Weights of a small GPT-style language model, trained from scratch on English Wikipedia: an embedding shortcut, learned residual scales.
Each number is 128 + 32 x the weight over its row's rms, rounded and kept within 0 to 255. Layers, rows and columns count from 0. The size above them is the row's rms in percent of the matrix's.

# layer 8 MLP down, 192x512, rms 0.0586, rows 0-53, columns 128-255
size [102 104 117 209 102 116 122 104 108  96 105 102  93  93  99  93 103  94 103  95  96  99  95  98 123  98  99  97  97  97  98 100 101  94  95  96 102  97  99  98 105  91 101  98 101 112  90  90 100  95  92 106  99  94]
[[111 134 151 100 165 139 181 119 127  75 143 150 128 110 192 104 118 164 133 157 143 153 121 108 171 155  86 146 129 176  80 121 115 174 170 129 127 150 134  82 148 161 113 147 119  64 114 119  82 171 158 155  63  94 109 132 143 116 156 152  75 176 113 144  90  81  70 103 172 111 150 142  90 178 175 135  48 120 187 133 100 111 132 150 120 150 139 146 162 142 107  75 160  63 112 185 145 159 145  99 145 119 140 125 153 135 124 156 120 129 120 127 153 153 127 128 145 192 135 108  96 153 167 118 134 118 114  89]
 [170 144 136 115  69 132 156 120 130 157  99 101 161  93 140 124 121  91  67  81  79  85  98 129 114 135 144 163 148 170 160 135  69 116 171  95  89 124 137 111 139 111 150 137 135 164 128 113 152 104 207 156 193 153 104 200 113  84 199 116 134  88 126 140 177 159 166 164 170 110 170 139 119 102 125 127 121 130 148  91 144 144 126 133  78 118 180 153 120 129 158 138 123 165 117 197 137 156 126  93 188 112 155 164 144 108 161 142 110 137 116 123  94 110 138 145 163  71 143 184  84 141 144 136 136 192 136 113]
 [115 100 126 134 149 135  98 136 126 134 110 124 100 137 153 159 119 108 194 114 120 126 125 137 110 139 130  95 133 173  65 193 144  67 116 149 124 133 162 135 149 153 171 123 135 135 113 151  82  71 128 138  74 134 126 192 149 121 101 147 129 171 149  77 135 173 110  70 122 133 173 147 117 232 108 125 128 117 152 156 124 125 101 102 170 133 131 112 122 125 103  98 115 132 164 161  77 199 135  65 138 150 163 130 112 156 156 147 135 173  97  56 104 164 119 124 111 129  96 155 124 134 162 180 122 169 106 148]
 [151  93 113 119 132 132 146  61 126  91 164  75  99 114 115 129 151  77  77 140 107 133 131 110  97  42  88 138 120 151  92 100 120 101 134  87 147 112 138 137 182  89 127 101 117 126 151 101 160 131  92 122  79 130  93 107  79 166 142 133 128  85 154 159  63 152 135 133 133 147 140 141 105 148 180  78  63 140 165 132 136 131 145 153  81 147 161 117 158 174 153 194 102 131 153 151 112 137 130  99  93 138 106  82 152 142 125  68 112 143 135 192 175 116 132 171 110 104 141 119 155  99 158 146 135 164  90 121]
 [103  70 131 178 137  73 190 133 125 138 157 177 125 149 104 112  78 168 117 133 133 117 122  68  90 180 175 185 109 162 123 168 150  66 108  96  95  46 126 122 112 204 126 107  92 147 142 114 135  63 161 101 123  80 121 140 112 160 134 111 171 169  75 130  82 104  89 103 140 112 189  91 140 118 172  98 110 108 166 113 134 138 138 173  80 142 184 174 133 132 212 130 140  95 127 175  72 108  50 182 144 119 161  97 149  75 156 161 123 155 152 156 146 120 144 176 171 128 142 111 108  98 155 113 108 137 139 132]
 [118 151 161  79 124 128 118  75 130 165 110 151 126 135  99  60 141 166 148 117 111 121 142 194 117 142 127  89 151 142  91 183 119  86 115 192 129 104 123 126 135 181 133 119  84 181 110 122 122 128  92 171  85 111 125 120 128 171 102 160 137 155 140 127 100 117 142 106 163 123 157 113 106 168 102 122  83  94 116 190 109 152 153  92 137 156 140 150 135  99 106 184 118 141 116 110 127 159 181 119 180 121 111 133 106 171  85  96 110 116 130  95 140 112 124  97 117 190 139 109 101 118 163 110 135 107  61 119]
 [118 144 153 134 163 121  78 248 129 166 110 115 109  52 157 123 128  83 123 215 109  84 141  63 117 186 164 204 108 129 128 158 156 159 105 149 156 172 142  88  94 180 112 105 131 184 124 175 156 113 195 141 159  80  81 112 101 121 136 130 131 185 119 106  97  62 160 126 161 112 175 133 146 115  56 128  67 124 104 108 111 139 116 155 160 167 167  95  96  58 115 150 122 114 149 129 153 106 153 170 131 165 126 152 156 138 106  62 113  68 167  96  96 131 105  87 171 114 150  97 126 111 181 117 148 153 125  95]
 [127 109 122  97 162 105 167 130 135  76 118  99 112 128 138  69 118 174 158 153 138 148 121 133 159 170 166 114 162 123 123  99 141 118 129 136 104 142  87 139 110 138 136 166  51 153 141  72 129  89 127  83 212 128 187 136 144 161 173  74 165 108  70 192  19 127 102  90  98 163 126 159 107 138 141 137 132  83 146 147 154 117  48 133  97 169  57 103 134 101 108 114 129 138 126 147 116 123 144 140 162 113  73 101  91 161 135 195 134  78 175  80 125 134 178 162 188 154  92  72 115 125 111 124 166 128 148 124]
 [100 112  98  89  93  86 128 111 133 162 133 176 120 161 116 122 169 130 161 110 150 119  81 153 185 174 144 107 144 164 155 108 154  95 125 137 127 136  87 141  95 121 126 106 120 199 210 181 137  92 133 163 128 133 150 187 114 136 131 154  98 160 106  54 179 130  90  77 134 143  43 100 133 128  85 128 146 102 131 223  78  96 162 114  92 152 162 141 137 161  84 123 178 141 106 130 128 183 108 141 100  96 162 122 157 158 142 151  56 146 134 164 182 115 157 181  75 149  96  73  88 136 135 117  76 144 117 136]
 [103 138 125  94 112  63 122 159 130  95 111  90 147 137 163  93 136 183 123 160 127  71 136  99  85 167 123 198 133 140 116 118 146 203 119 135 140 111  92 144 144 112 125  95 105  99 104 213 105 119  83  83 154  91 142 126 152 170 134 154 164 134 126 115 103 104 106  90  91 190 157  84 119  92 143 132 203 138 112 109  91 124 111 165 123 100 128 118  83 200  95 141 145 102 127  81 122 128 126 153  92 127  74 156 134  98  92 131 124 105  94 131 128 124 139  92 155 132  91 124 184 103 163 139 151 128  76  63]
 [197  78 123 154 128 116  97 134 131 131 102 135 130 159 146 139 113 133 135 151 145 105 118  90 136 133 116  92 124  43 149 151 120 122 137 117 139 101 196  65 182 114  81 147 120 119 185 136  95  82 136 112 192 158 173 151 109 149 137 168  97 166 112 104 143 125  76 121  74  92 108 119 175  68 155 101 179 173 118  73 174 141 115 129 132 140 132 170 155 118  94 176  76 157  97 100 159 151 189  53 133 133 137 139 170 120  52 167 117  87  93 133  93 102  94 113 152 135 111 108 121  93 157 123 181 132 106 174]
 [123 155 104  92 151 140 106  79 133 118 110 107 122 138 145  80 121 170 150 120 199 148 132 138 169 136 141  71 103 168 118 137  86 124 123  97  98  95  97  95 161  76 120 172 118 124 105 117 107 108 221 147 130 165 145 126 156 132 150  87 124  96 124 134 160 132 103  93 173 206 138 188  95  97 111 113  73 129 125 146 155 113 118 117  38  95 128 105 115 120  90 113 104  86 104  94  74 129 179 154 163  97 143 135 109 150 122 200 121 151 142 120  63 173 113 151 129 158 129 127 136 113 125 124 111 140  94 153]
 [111 122 135 151 113 107  57 104 126 110 134 165 121 135 118 206 124  73 117 157 160 114 123 148  92  89 122 106 128 128  78  93  95 106 115 119 175 147 115 139  87  93 164 131 135 162 125 180  79 173  73 141  79 181 138 165  97  66 126 109 242  98 149 149 103 135  94 152 108  96 140 131 132 122 135 124 173 108 121  93  94  74 129  28  67 136  96 133 133 152 133 151 159 106 135 134 111 194 186 156 105 163 139 122 135 139 157  99  99 123 116 192  73 135 162 153 120 179  99 123 140 136 110 121 113 108  46 149]
 [187  95 117 101 114 136 128 162 129 123 125 158  97 147 189 192 135  72 130 120 128 203 180 127  95 146 109 107 154 180 130 164 127 125  54  99 137 149 181  60 136  88  83 105 160  77 108 103 131 111 135 117 114  77 148 137 145  91 171  92 154  81 105 111 170  86  62  77 145  58 136 155  98 144 133 172 108  60 154 152 122 150 108 158 147 131 159 167 158  93 123  61 135 176 121  87 120 146 122 108 118 130 139 137 117 128 122 168 110  69 138 133 171 160  75 128 114 175 155 139 163  95 152 154 131 151 172 113]
 [125 133 159 131 117  99 137 152 131  65 152 101 122 192 150 105 119 139 131  88 168 111 130 163 115 109 124 131 133 105 149  77 114 146 102 146 124 175 139  86 165 134 141 142 113  73 146 135 116 157 163 136 203 157 167 107 148 113 123 163 157  85 175 105  90 151 143 122 124 137 188 145 158  80 146  89  97 117 113 113 185 170 105 135 107 108 217 101  66 130 150  46 133 150 136 183 115 110 162 167 164 158  90  99 125 132 133  75  97  84 137 147  78 119 154  88 128 145 117 168 135  81 130 151 180 111 129 111]
 [ 95 156  64 201 177  79 130 120 121 168 141 161 137 194 171 120  87 139 168 181 122 125 115 100 161  84 118 126  97 101 119 107 108 143 120  89 187 184 143 115  82 124 134  80 162 229  51  83 131 154 159 123 126 115 109 127 152 111 150 140 157 158  83 134 117 107 145 151 217 144 169 119 115 159 145 140  40 167 119 150  71 123 162 151  65 145 115 118 120 104  95 116 132 116 145 161 157 137 104 151 168 123  98  89 156 148  84 139 111  98 186 141 110 190 125 115  76 151 101 154 130  99  86 114  76 119 133 143]
 [112  94 168 113 167  67 169 134 129 198 128  53 102  72 102  91  96 160 104 172 154 105 106  83 146 191 101 129 201 179  89  97 144 148 109 122 122 118 109  76 153 111 150 136  85 152 138 123  74 150 175  90 141 135 159 135 116 147 111 146 126 107 123 144 127 200  91 112 113 162  88 120  83 194 171 129 170  73 118 131  68 172 149 118 115 121 140 127 109 108  74 144 120 104 153  79 122  84 132 109  63 142 142  79 123 165  97 124 188 132 132 115 161 131 178  74 142 111  91 119 156 119  71  72 169 130 156  63]
 [131  96 122 115 131 110 147 203 125 124 124 129 138 117  95 113 116  89  85 115 139 148 183 102 198 161 108 161 146 126  75 105 103 147 109 132 215  88 119 152  92 129  64 107  82 138  94 111 152  87  86 156 126 195 148  51 103 146  88 122 127 141 112  72 123 105 111 139  96 211  82 184 185  97 110 122 141 159  99 164 157  95 110 175 150 137 149 129  98  81  52 108  73 129  94 151 144 190 101 175  80  92 130 140 137  99  93 129 186  91 142 107 155 176 173 142  40  83 112  94  26  75 109 171 183 199 144 105]
 [116 188 127 126 117 153  82 140 127 133 126 156 144  75 139 157 147 167  84 153  94 140 147 118 131 117 135 137 122 145 155 141 117 161 122 139 102 118 167 161 116 124  93 150 168 178 154 165 108 100 124 135 173  97  72 121  73 111 111  85 119  83 106 122  77  96  77 156 154 150 123 128 112 120 116  89  94 100 105 141 134 116  81  70 123  75 221 145 160 160 164 201 142 133 172 119 148 100 107 115 114 165 138 137 121 168  90 143 136 123 142 151 142 167 149 120 171 145 163 153 100  88 146 124 222 191 132 115]
 [141 145 172 154 100  91 126 126 129 151 136 103 141 131  60 135 157 107 156 172 160 121 135 166  83 133 154 134  94 107 126  98  93 128  84 125 174 155 116  86 135 129 108 142  94 191 113  20 156 128  67  79 144 150 120 162 135 177 155 164 208 103 181 121 130 167 171  83 197 161 177 134  59 176 172 171 102  81 121 143  97  94 151 158 130 220 100 125 155 225 147  84  96 136 130 137 148 107 135 125 141  92 152 121 153  69 193 170 133 145  99  85 112 144 129 135 101 101 110  82  87 121 130 132 142 142 128 182]
 [195 134 115 112 165 110 143 184 125 138 121 123 164 117 134  84 155 192 145 173 116 120  93 140 110 145 127 126 160  98 171  89 111 157 152 128 135  88 163 127  80 114 161 149  71 154 155  49 186 160 122  93 178 115 130 126 144 163 128  56 123 111 141  77 134 174 142 151  83 130 119 172 129 129  97 107 164 101 148 151 142 151  76 144  83 142 176 155 133 143 138 117 114  69 155  96  80 135 111 144 102  98  60 125 126 193 120 110 144 103 112 142  97 169 116 187  71 140  89 182 178 129 123 131 173 130 124 124]
 [182 158 142  95 165 180 130 181 134 116 117 148  97  89 113 111 185  88 190  70 132 109 180 140 127 173 141 133 183 137 154 166 163 133 142 174 126 127 157 167 102 133 171 109 135 157 133 110 100  99 189  92 159 134 136  76 124 127 113  80 173 132 141 100 134 117 136  97 121 133 134 134 104 149  79 154 164 166 115  89 120 164  88 162 145 145  78 154 106 154  76 105 105 141 210 152 140 136 116  86 116 167 129 162 130  86 109 123 115 103 136 143 143 129 122 118 143 142 132 159 115 128 138 107 177 141 173 125]
 [124  92 190 120 149 120  98 132 128 132 111 123 140 137 110 103 130 176 124 114 143 125  46  84 131  87 130 145 126  90 139  46 107 152  81 165 148 163 133 137  86 134 167 139  89 132 144 100 165 118 197 131  93 145 146 138 116 140 169  77 151 108 110  93 128  75 137 145  97 121 159 100  99  66  89 157 118 134  72 143 168 129  74 108 117 128 120 127  74 156 134 108 174  96  82 110 145 126 155 158 116 126  84 121 157 105 124  90 170 145 129 128 215 159  88 129 197 114 163 136 174 125 133 161 178 104 146 112]
 [153  98 161 174  96 128  81 101 129 129 136 186 139 124 128 190 155  48 137 116 136 111 141 160 120 140 146 188 103  95 131 103 115 175 115 113 201 101  86 120 160 120  83 121 126 161 101 162 130 109  87 102 122  74  94 147 136 136 149 117 146 156  99  90 122  48  80 124 145  49 185 150 141  99 102 134 194  85 131 158 168 119  60 152 149 115 143 162 144 107  84  93 161 146  85 157 123 118 122 173 103 148 130 101 131 140  51 132 116  96 121 154 160  99 171 115 149 163 139  92 120  99 125  51 130 112 107 149]
 [163 110  83  88 167 136 125 170 122 124 119 101 156 114 146 127 196 103 122 100 152 168 166 103 120  96 152 123 143  97 121 105  99 100 115 143 116 140 142 120 124 109 119  51 145 144 167 117 194 179  93  81 182 125 116  80 157 129 150 117 121 148 125 150 164 123 136 174  89 128 124 180 186  99 103  73 129 126 129 136 104 132 122  99 157  97  61  97 140 255 138 115  88 151 135 125  90  86 197  69 143 151 174 111 138 139 128  42  92 168 108 187 192 147 115 124 133 145 101 116 167 158 160 105 195 124 106 128]
 [ 90 151 107 198  97 178 181 190 131 122 158 132 110  50 162 137 143 174 130 115 132 156 153 142 129  96 106 106  88 109 164 160 144 101 121  91 218  59 134 178 125 154 128 126 182 186 156  76 126 164 109  77 170 117 118 143 124 109 128 110 122 141 135 128 142 113 115 100 115 118 109 119  89 132 132 146 120 194 103 126 171  63 184 191 228 176 189  35  73 100 122 131 150 143 108 147 132 153  58 116 173 138 166 169 175  83 139 140 172  82  49 132 153 214 108 127 122 137 200 102 136  88 100 122 123  78 144 120]
 [118 133 108 106 159 165  77 112 128 183 147 166 123 165 154 108 147 164 122 113 172 160 106 191 132 127  55  60 156 104 154 148 118 137 152 153 177 119 129 129 143 149 154 103  97 106 126 172 121  85 123 100 125 131 133 122  70 113 189 137 131 145 164 133 115 205 152 104 139  93 129 144 107 134 173  54 123 162 153 125 135 155 174  88 103 116  93 135 149  97 154 124  94 130 189 114 158 100 172 163 117 110 105 145  87 116 176 112  95  47 110 129 134 126 173 174 173 113 128 168 167  99 173 155 120 135 124 121]
 [170  89 114 181 147 119 151 159 128 199 148 108 106 152 172  98 106 118 113 115 161 100 153 175 132 219 113 186 132 119 204 123 155 103  88 228 125 124 142 203  98 149 153 157 144 166 128 133 147 184 166 132 108 136 117 129 122  98 128  99 137 160 114 168  68 167 106 146 144 146 139 126 114 159 121 108 141 135 151 131 118 151 159 142 111 111 139 108 101 131  91 168  86 165 137 109  61 173 126 123 147 123 153 161 158 179 133  99 153 173 153 158 107  97  58 138 138 146  51 117 165 160 129 184 135 105 174 113]
 [176 205 159 122 211 170 133 128 131 106  88 122 121  87 152 134 133  83 106 106 143 163 160  97 142 122 167 106 130 150  84 118  75 185  86  95  71 129 155  90 127 130 135 112 143 122 131 137 139  95 128  83  56 140 135 154 134 142 101 107 130 100  95 125 141  96  88  97  66 149 134  93 152 115 117 175 171  87 158  64 116  98  89 119  75 109 135  70 104 117 165 133 147 115 155 127 108 175 150 145 130 130 158 110 129  55 138 196 226 114 124 167 120 123 108 142 165 100 153 132 162 149 152 133 152 146 151  92]
 [ 96 193 138 205  86 149 131 114 124 116 109 117 134 134 129 171 109 131 184 128 100 106 116 113 118 150 131 164 161 138 158 169  75  87 120  86 135 157 101  90 140 125 120 130 137 126 147 174 103 119 126 103 185 140 145 113 116 141 123  99  65 111 112 111 145 150 111 107  75 109 178 143 104 125 138 132 120 162 155 121 130 166 160 177 142 109 144  24  79 105 126 101 102  89  82 113 139 109 149 126 107 125  71 187 121 100 146 104  69 186 101  85  66 138 134 191  95 134 148 139 136 148 130 184  97 101 116 121]
 [182 135 113 101 115 118 127 141 125 188 126 154 118 130 143 124 144 187 140 164 109  73 115 120 129  93 127 116 126 139 147 163  80 148 159 122  70 141 102 174 186 157  75 154 133 162 147  88 116 115 114 148  67  86 169 140  84 137 145 198 127 130 146 119  94 140 203 109 119 186 108 161 119 105 104 143 117 134 133 125 166 122  89  75 162 174  67  68 101 140 110 173 109 110 183 111 105 162 125 158 115 127  53  93 119 123 137  89 159 131 128 133 114  98 101 100 148 110 174 110 177 169 149 167 175 164 141 100]
 [ 96  94 153 116  73 194 123  78 126 170 146 162 143 155 107 148 164 120  72 113 124 112  94 138  99 109 111 185 129 102 105 111 100 153  88 184 135 116 135 166 152  66 163 190 113 138 143 104 120 120 137 117 152 176 129 147  99 107 148 128 146 105 130 131 143 147 125 116 144  94 125 104 123 128 182 130  29 167 174 119 100  96 160 117  95 186  83  93  97 158  92  98 165 131 140  53 172 147 123 151 133 163  68 179 111 104 148 131  70  97 105 138 122 136  81  43 165 176 136 163  94 108 126  67 141 111 131 128]
 [119 132 144 141  79 126 122  77 130  82 123 154 126 103 139 144  97  78  84 141 141  90  34 156 110 111 177 131 102 100 119  97 112 143  66 163 195 149 144  62 129 112  87 111 111  37 134 156  88 101 143 125  53 140  79 183 103 131 136  97 118 176 112 111  95 120  84 123 175  99 122 119 110 119 145 156 177 161 101 134 154 148 152  90 200 153 102 146  79 164 107  93 145 163 168  97 136 128 131 117 132 123 140  41 117 111 116  66 125 152 141 103 108 171  47  72 106 140 178 137 112 137 119 115 200  98  86 132]
 [113 123 116 130  49 118 162 166 132 162 154 143 132 114 137 153 129  76  91  88  99 127  70 136 143 179 170 124 112 134 140 155 141 153 131 145 113 175 114 110 136 107 127  98 128  69 196  88 154 106 121 187 102 142 113 112 148 157 100 165  99 141 151  67 106 114 132 164 110 129 106 111 144 169 129 156 217  97 144  93 151 130 129 197 141 150 102 126 126 120 151 140 131 128 100 147 117 109 166 122 138 103  75  83 110  43 158 140 110 130 220 181 167 118 127 117  81 152 112 103 112 166 177 193 126 107 110 177]
 [161 151 152 144 110 137 133 177 129 124 160 142 150 170  68 136 113 118 102 141 149 170  81  94 124 166  67 134 121  73 142 122  89 155 154 141 157 145 108 120  94 147 140 137 115 100 113 176 114 141 167 130 132 186 103  65 164 109  92  68 163 110 103 139  89 156 131 159  79 222 106 141 106 183 186 131 122 114 114 178 127 126 133 121 112 127  93 126 121 175 185 134 167 145  82 190 154 126  93  85  84 116 134 112 164 140 158 149 114  79 112 137 117  82 162 156 181 131 155 125 135 156 134 108 163 139 174 142]
 [144 157 124 115 128 116  92 144 134  94 132 132 154 161 118 142 110 116 109 119 177 109  48 143 168 166 116 104  79 100 123 135 104 121 161 168 137 105 134 161 141  80 136 169  92 137 129  93  84 133 143  74 150 113 137 151 155 128  82 146 110 161 152 163 139  81 189 146  58 158 142 153 165 154 139 152 124 158 116 136 145 146 107 123 151 138  72 124  90 103 115  90 154 166 157 120 170  98  83 118 121  71 176 152 123 169 160 198 134  75 175 227 142  95 136 119 136 135 176 120 117 145  79 135 179  89 190 120]
 [124 133 106 158 103 133 154 127 126 134 125 152 146 151 108 151 167 100 135 116 148  90 110  80  96 113 201 137 162 111  93  76 117 135 131 118 101 107  99 102  95 137 143 123 106 159 131  98 108 138  99 208 169 134 125 120 137  91  74 159  97 180 137  94 130 178 173 104 142 165  88 140  87 143 173 148  84  97 156 108 137 123   7 116 130 122  76 142 124 145 141 140 119 128  66 134 125 111 104  94 118 153 161 162 143 141 106 128  83 124 153 145  89  76  71 121 172 112  88 131 224 182 107 136 140 112 167 103]
 [125 169 138  94 101 139 152 132 133 125 123 124  94  65  95 158 137 126 128 193 147 149 145 138 137 136 136 178  75 150 145  61 111 106 131 141 128  71 146  84 116 141 147 119 123 129 161  78 131 154  98 122 147 185 132  59 140 128  39 190 129 105 105  76 138 105 158 114 120 101 101 140 156 127 144 164 150 129 142  91 104 131 100 114 124 116 140 125 120 138 155 110  97 127 136  75 112 138 126 126  85 151 136 122 117 133  59 133 101 150 212 133 154 148 129  95 136 146 155 111 147 138 161 119 142 160 132  46]
 [131 137 105  61 139 159 104 190 123 127 138 178 132 107 154 192 111 146  92 100 135 140 156 171 158 168 123  86 128 135  96 128 145 123  73 175 104  75  79 171 134 168 119 166 127  94  89  85 162 138 158 169 207  64 132 138 132 120 188 103 141 130 147 107  81  92 153 165 136 165  77 157 115  81 124 162 116 187 145  73 189  94 125 118 110  59 142 163 177 128 120 148 105  78 118 168 128 143 140 122 130 109 107 102 119 103 157  94 166 106  93 131  90 102 199 157 106 130 129 131 163 135  56 133 145 138 150 189]
 [ 87 142  74  87  88 133 175 114 127 143 148 148 146  79 136 144 166 135 127  28 160  75 151 106  77 139 106  92 151 179 171 133 112 129 114  97 151 129 149 137 138 111  84 119 155 187 157  65 117  88 140 101 130 149 153 153 121 160 167 128 116 196 122 132 139 199  92 148 130 145 135 153 173 131  93 125 133 139 106 169 201  90 137  81  87 156 126 118 121 116  91 119  98 115 151 146  94  72 173 141  81 106 122  68 116 115 126 101 113 126 177 164 146  83 107 110 119 124  96 153 126 152 101 154 174 120  74 135]
 [114 128 107  90 132 123 112 112 130 143 143 150 128 144 138 132 114 152 134 179 138 116 104 143 172 141 155  63 108  91  83 122 146 127 142 111 178 116 131 133 144 116 141 109 121 157 157 121 217 153 144 110  86 134 110  90 127  52 160 142 140 118 156 127 182 132 127 155 123 140 119 185 124 132 147 140 169 105 191 107 122 152  93 124 174 151 132 138 126 164 154 109 180 134 125 110 144 136 157 115 119 143 179 155 122 131 107 133 115 107 115  71 125 111 149 148 158  91 117 109  53 161  90 152  63 144 137 127]
 [139  72 112 139 103 145 106 147 134 133 135 141 152 138  69  51 185 202  80 188  27 158  64  96 168 149 127 138 153 134 174 161  93  72 114 160 100  53 133  89 104 157 147 129 154 145 146  92 141 110  93 133  60 140 136 177 107  91 140 148 130 166 109 120 131 121  84 110  77 133 145 127 154 142 104 184 175 145 141 112  83 117 105 133  50  99 133 116 161 137  81 142 102 106 139  44 130 161 122 118 176 128 136  83 137 121  78 138 142 107 115  80 108 100 145 195  34 142 158 133 106 161 116 114 128 137 142  94]
 [120  86 112 113  88 135  53 141 132 146 122 124 138  90 135  77 117 153  87 118 152  94  41  88 180 158 134 109 102 157 112 180  64 135 112 169 107  85 196 106 131 125 145 163  81 116  96 157 151 132 109 147 141 154 119 129  84  77 100 103 145 133 112 144 128 148 143 103 117 133 100 166 149 164 126 119 130 135 200 146 138 168 135 164 111  86  92 111  83 148 126 163 121 124 143  46 111 120 158 128  71 117 111 131 103 102 133 114 127 127 175 143 152 110 122 137 112 118  90 150 155 124  91 118 155 154 123 151]
 [135 108 123 163 127 180 135 118 131  85 161 107 147 142  91  78  90 122 103 142  81 133 110 121 172  82 151 159 142 141 112 110  89 132  98 130 117 117 138 145 113 125 149 152  42 128 100 161 132 119  66 119 110 100 120 100 142 108 144  94 123 120 117  97 145 104 105 105 121  38  58 114 166 105 128 146 135 158 149 105 123 165 178 150  98  88 125 122  81  86  83 165 159 131 125 131 222 172 158 104 153 117 126 151 110 150  82  96 134  66 149 156 154 155 120 107 154 151 137 106 119 110 124 145  31 110 151 131]
 [130  98 151 131 139 147 125 125 130 102 148 126 136 142 117  94 136 122 153 135 145 106 152 209 130 116  58 138 132 117 124 112  98 119 137  61 167 100 118 113 134 101 126 115 137  84  76 126 127 140  63 110 124 125 161 112 123 146 118 118 178 183 152 124 175 144 154 202 118 146  85  85 175 102 128  82 139  79  95 130  75  58 148  94 156 183 150 128 150  87 139 113 181 131  98 165 116  61 149 119 137  91 102  82  94  61 143 185  65 154  97 144 172 150  80  92 210 133 121 136 147 186 154 110 139 135 111 149]
 [136 122 123 139 154 121  83 115 135 193 146 146 146 114 153 142 137 109 126 132 136 158 152 120 115  18 160 120 165  92 173 120  81 112 175 117  99 113 105  51 107  58 121  45 116 184 131  87 164 126 147  32 170 173 108 120 121 102 114  72 119 139 101 177 118 112 185  85 121 124 132 105 102 115  87 153  80 135 133 129  99 105 169 124 131  67 191 143 138  55 114 102  81 117  62 132 114 143 130 108 118 106 133 128 139 140 140 156 157 125 114 124 105 151 134 141 144 183 112  97 139 145 150  73  88 103 110 135]
 [112 128  93 124 146 174 132 131 130  83  99 126 127  83 141 125  82 154 145 163 140 174  99 138 107  80 120 135 157 111 196 163 136 124 117 122 169 116 159 125  79 124 126 113 133 151 145 195 206 208 104  91 182 126 107 183 121 107 123 113 130 110  95 115 124 160 152  69  53 100 140 106 155 112 102 111 130 166 144 148 158 131 159  74  75 166  44 113 200 113 171 107 158  94 180 122 148 155 170  88 139 126 206 175  59 149 154  79 101 112 145  92 119 108 154 161  94 140  84 170  39 137 155 164 174  65 134 177]
 [138 178 151 137 176 103 146 155 124 174 150  96 135  97 149  80  93 121  42 128 107 147 148 152 132 130 138  88 139 214  55 126 138 125 172 171 161  95  68  90 100 174 100 176 200 162 188  90  91 174  96 146 126 177 118  98 153 174 146 154  97 118 131 116 104  84 100 121 119 167  93  77 132  90 119 176 173 132 157 134 127 113 153 131  73 158 117 107 155 141 109 127 136  93 168 130 138 179  96 138  89 123  98  97  86 135 219 155 123 157 139 108 150 114 125  86  63 115  96 123 128 131  78 140 113 138 121  86]
 [168 132 136 178  63 112 139 126 130 191 104 112 115 126 107  98 103 142 140  61 126  87 131  50 166 143 112 115 168  78 123 123 119 157 191 130 151  65 134 112 107 188 108  77 123  94 185  80 164  76 133  91 202 134 148 148 105 161 107 144  54 131 145 165  52 130 126 110 111 125 151 102 166  81 155 127 138 120 113 129 132 126  70 156 165 180 156 123 155  83 131 145 164 118  79 165 126  96 112  98 142 151 109 167 136 170 180 130 114 123 151 103  99 138 157 101 112 127  90 159 139 137 112  94 122 126 162 144]
 [124 119 103 128 144  36 114  95 132 118 117 167 160 148  88 139  95 128 157 100 190 124 170 129 132 131 158 118 152 155  86 166 119 101 156 122 101 132 138  81 143 129 108  82 149 158 119 122 113 155 134 175  26  97  88 135 127 118 151 165 103  99  94 131 156 122 115 138 178 127 102 165 154 166 147 121 121 160  84  75  53 104  77  95 127 119 168  37 121 178 109  98  46 115 178 127 146 127 160 126 114 115 144  98  98 162 166 144  46 150 181 193 134  92 163 135  69  94  84 117 210 129 118 145  95  82 101  87]
 [147  83 118 107  82 102 125  95 127 118 159 200 118 121 101 188 163 101 109 173 154 175 111 125 146 111 124 140 107 151 143 197 106 121 140  92 174 122 128 127 112 100 109 120 128 114 129 119  86 190 226  93  95 174 160 100 134  98 105 152  71 186 158 141 145 112  98 103 149  96 107  99 164 149 130 134 122 163 112 155 114 162 195 157 180 122 122 116 149  64  85  57 133 146 142 140 129 133  95 185 150 149 133 120 134 111 165 112 134 143  97  87 205  77 168 161 169  83 112 133 109  74  94 192 138  85  94 181]
 [ 97 121 165 128 131 172 209 115 131 144 121 146 142 135  84 156 122 188 165 127 112 125 147 132  98  82 137 156 135 109 197 111 152  99 109 105 100 125 116 143 137 193 158 134 131 109 120 125 133 210 137 161  92 119 109 125 101 125  89 152 102 158 138 149 111 118  54 174  81 151 157  73  97 110 156 116 127 192 153  85 106 165  96 130 124  99 134 118 107 160 146 166 150  97 106 148 129 125 137 115 106 183 130 155 132 132 123 118 108 129 101 122 161 160 124 116 152 148 175 197 129 186  33 106  73 117 129 129]
 [138 137  78 140  83 104  95 112 130 148 119 151 153 114 132 140 116 169  98 115 167 116 144 143 176 107 121 170 125 136 185 166  86 146 130  79 159 118 122 181 163 106 117 112 141 125 114 246 170 111 140 137 188  74 104 139 116  72 177 139  90 168 139  82 130 149 120 147  88 139  99  55 134  96 137 161 123  98  74 129 144 131  82  99 102  84  93 114 108 143 140 153 105 122 108 166 103 102 106  95  96 174 102 126  91 137 168 174  77 132 140  67 173 156 189 146 171 149 105 122 153  70 119 122  81 136 143 125]
 [167 135  80 158 197 144  52 123 126 123  90 147 153  99 125 173  92 103 121 121 134 128 126 155 151 136 141 159  77 102 170  80 147 178 104 104 129 108 113 133 145 185 183 154  38 130 175 185 158 108 110 179 128 135 124 153 133 109  56 112 129 152 148 106 131 169 128 113 124 114 193 115 104 148 150 193 108 139 152 126  92 169  57  66 143 199 106 139 124 134 127 130 118 123 120 135 122 175 158 158 142 124 114 169 158  94  80 140 198 131  55 151  90 159  59 123 127 146 178 110 175 122 135 138 147 187 105 204]]